From a checkpoint of a small transformer trained on Wikipedia: 10 layers, width 192.
Each number is 128 + 32 x the weight over its row's rms, rounded and kept within 0 to 255. Layers, rows and columns count from 0. Numbers have three digits each. The size before them is the row's rms in percent of the matrix's.

# layer 3 attention query, 192x192, rms 0.0818, rows 174-191, columns 0-95
080:095111113130152122096147139126159165113163125122130066104114119098093142072179098160089153099101143088202114140169104120132093130136173210077105105167125177154167125127121081086117142162098112164129155139123146150116101106133129174145121173157083113111115079107094110113133134066146125147
112:110095136109129094136116173066175177104182172131088171127126192064124156039106088127105201157089155118096123105122109113170148104128169146159091127178122136088066084100163123091114100105090122146132110124087123131135180105118129078122105168141082149094126068101130101129095147065210134097
083:141175148120155136092128088157112047118113127113131093131142091164112084175143126163180059082179079134132111114133170141057097136145096145084145084089147142120158161142118155158134164098176159145132120151183153164088075144035096110104106116132155098130143152103118150116151120162054124097
076:120156089124175092100129158124122153141131078158101131100117127133067164078167088123118125073087113117165095135144067100095142121114152197124134095106089171103157097097165079123173084123118146126119118129158090111135132141069148126101152183172079149078127097051099103098083155070151105130
103:123118144099142168158178112132157104086155127083139076088102119138119098147195126119108154124077125131129101146169117116178086147093200128130107126156080146157119113146071116095146134157112165153132116174110154122182162090201118139185189127157158127178051100150189142144164107111150153121
108:120103153093130157129134117112167112102166124102130100135127168102141116088126101127108180191076152091117101149177151130133112121082204125129118174186145136160129151115107170077101123123058073168123117175097174107180157043185086149204159133152120155147088083176176136135167169108157149133
110:109125133059173157135158113127151116099158125091140081077121128108111139095173065114104131133043125129119055162215126133101098131078201162145149098114093176103129105122090117084163112134081142151094117167149153151201133092136100159156153156168107131132060115142164133161138163093142163126
112:096098142099143126148195105193182104088146129093140102082167118110135088128168108152079148120083137133118110148143133077157045155075170146142071115136100166222157094120080115094158139165096160141127161182099141097135106093193112157144174113143128128171064068135149125123154103109103150085
085:136179138069142155095088129092085130117123114100133123109118134152131141144139089100167054078099101127120074167176116139044114117129175151141194095095116151041122118130123144139139117074121148134089124143175148174149133152036080108105093164186117139101093153096151151142093208125100142129
087:156150090161108156151155147162105143154122150132204153119086112130141185163154179059059142133128145152105153107065117114174196100145081101169118163130108120110097127145196123136143098145124144088180096093116093111141140162157220135113126138106153151129159113105100114178077074151198099107
108:160172139143072138092099145133077145156084124153134163135138094171149145154100158128162082085198087137143162108076086133082165091156063117100168127088137123075129156126157114169118150097188131093124097107179102157056074169048133094104096130113147111090173177100071160108078128173089131148
103:149149149169110138112095127143075129165056125146126146175103080191121136194120172138149084087203085124151167088072108118128161101180049143101155099098151125073112122154163093178132136094194160098144105103158084157076102191075165101083111112110161117144178177088086136144113086182109086135
110:105137108104170150128197093160177131107167099113135093078143160110130093093217082130079109104058111126136101130173130100122084145075187187139089093129112186173141120117092080090160107162082150163132144176145129077157096104169128164134129138145106143135071088095130135117134110048091146099
082:091111134100162162141127141105109140128125103103112107100104118156086089051139039192146173077083093111206106087190063156106094155088197180082117127167138153088142101148099107091130123139146135129120136159152152130160114089101070131120137146156147151072051153072174101098159169093112150188
094:138113126161100133154100144103098153151101145138152178166107134112148179126078186106111191189167193108118172136075132148178171125179067057150139190163138074099110117133165152148085150142136101088138116062100105139125179134173159126140116117110125128121189157188097121152099127169220113146
105:104139165086165116095151087173158085092157116119103090118149140125142111136176068132138071116097088138104065133163176108049070139107173175129132093090122192131127121117078120089147114096097147193134160197131155156147119110089090139131136125133131109163065094104124133137154144090079142090
087:181161131108120141089062144120100143142086125150125127139149094179146199210067128112168091097168123111152151086105092176061078133151115089069208139092153084072120114107156154161067151091140142114122117107169120159096103088071091121111131105150106076104154182151139157086098154157087160158
100:126164164136095109052086115152114085128092127137106139169178124156160102205109156144157050125192083118105124114114132151060135115141101153112159106094170140104121137098148148174094119060163114143125129152162132175089088122049099096111119126100151127165153157105094147112157108157060101081